Part of a small language model's weights: untied embeddings.
Each number is 128 + 32 x the weight over the matrix's rms, rounded and kept within 0 to 255. Layers, rows and columns count from 0.

# layer 8 MLP down (transposed), 512x128, rms 0.151, rows 500-511, columns 96-127
[[ 94 133 157 159 178  62 140 148 156 155 105 138 123 139 125 140 119 119  40 177 115 114  70 120 155 235 166  87 136 152 172  95]
 [116 152 176 143 108 100 137  80 178 125 167  96 135 144 116 105  92  49 161 116  84 157 134 179  94 131  82 123 173 121 105 148]
 [ 87  75  89 151 151 108 159 123 180 154 151 180 144 187  70 128 125 107 146 102 167  96 100 151 120  92  97 117 134 162  87 140]
 [123 146 151 118 161 113 126 107 220 113 167 110 127 157 113 163 173  90 219 151 136 154 147  77 118 200 131 102 202 156 134  85]
 [142 123 162  61  77 123  92  85 112 108  79 130 123  83 114 127 152 115 112 130 102 122 149 107  99 142  63  68  76 122 143 117]
 [ 73 199 181 123 110 154 128  91 159 146 184 134 148 123 129 128 162  53 147  74 116 130 117 152 184 114 142 102 151  84  99 130]
 [131 120 131  93 118 149 221 132 114 177 135 134 147 115 147 104  93 106 161 103 125 163 117 125  85  96 151  54 133 166 158 185]
 [ 72 118 130 104 171 100 138 214 114 135  99 144 109 162 170 148 152 161 107 128  81 147 160 114 136 143 116 135 165 173  96 152]
 [ 90 126  71 139 126 151 111 156 132 122  60 181 194 127 152 157 158  93 191 161 107 101 202 136 160 173 167 185 127  99  90 169]
 [104 168 168  68 133  82 128 166 131 127 147 114 151 125 178 126 172 101 191 132 142  83 117 165 170 130 161 106 125  98  90  36]
 [171 154 131 142  91 108 144 183 201 167 109  93 153 170 151 145 109 127 105 185 171 165 207 151 141 137 164 100 125  95 141  81]
 [ 53 169 117 112 131 145 126  80  86 111 119 139 182 140 141 195 115  67  68 140 162 172 137 125 161 149 161 101 110 147 106 103]]
# layer 8 MLP up, 512x128, rms 0.153, rows 501-511, columns 96-127
[[108 106 124 148 169 132  65 134 190 162 177 109  53 132 153 119 129 119 100  55 182 123 156 130 144 158 115  95  59 116 116 124]
 [147 111 119  98 126 128  94 132 164 149 160 108 119 131 118 167 160 117 120  60 203 126 145  38 107 138 119 141 110 139 113 147]
 [ 92 144 163 191  71 120 104 177 133 183  93 155 125 161 147 143 169 176 100 132 147 191 109 144  98 123  69 126 110 138  96 112]
 [165 116 131 141 159 124 138 141 139 150 166 135 123 156 140 124  81 128  67 131 160 209 156 112 124 106 106 137 128  79 111 133]
 [ 88 152 107  99 145  86 110 157  96 134 156 129 111 172 123 161 148 130 171  87 141 125  96 110 128  52 128 114 142 173  72 106]
 [149 105  75 116 125  93 123  95 125 128 166 110 132 147 124 103 140  78  82  76 174 161  81 131 140  72  94 187 137 137  33 128]
 [115 125 156 179  84 144 119 159 106 122 101  71  72 123 127 171  66 100 146  73 145 199  77  74  22 105  52 129 147 181 131 117]
 [ 72  90 101 166 143 157 133  79 113 159 164 151 116 200 187 208  97 156 107 115 167 160 150 133 117  70 106 113 128 118  83  99]
 [128 128  96 148 127 138  89 130  88 133  98 151 120 175  94 175  82 165 144 138 184 120 176 159 113 125 134 158 144 147  78 115]
 [ 82 168 159  99 152 166 137 104 149 178 118 142 143 129 114 202  83 141 162  94 179  90 102  39 121 108 124 181  68 125  95 168]
 [152 117 131 130  99 141 125 168 105 202 127 149 107 255 138 106 115 155 153 105 152 128  90  88  79 101 113  84  97 105 157 172]]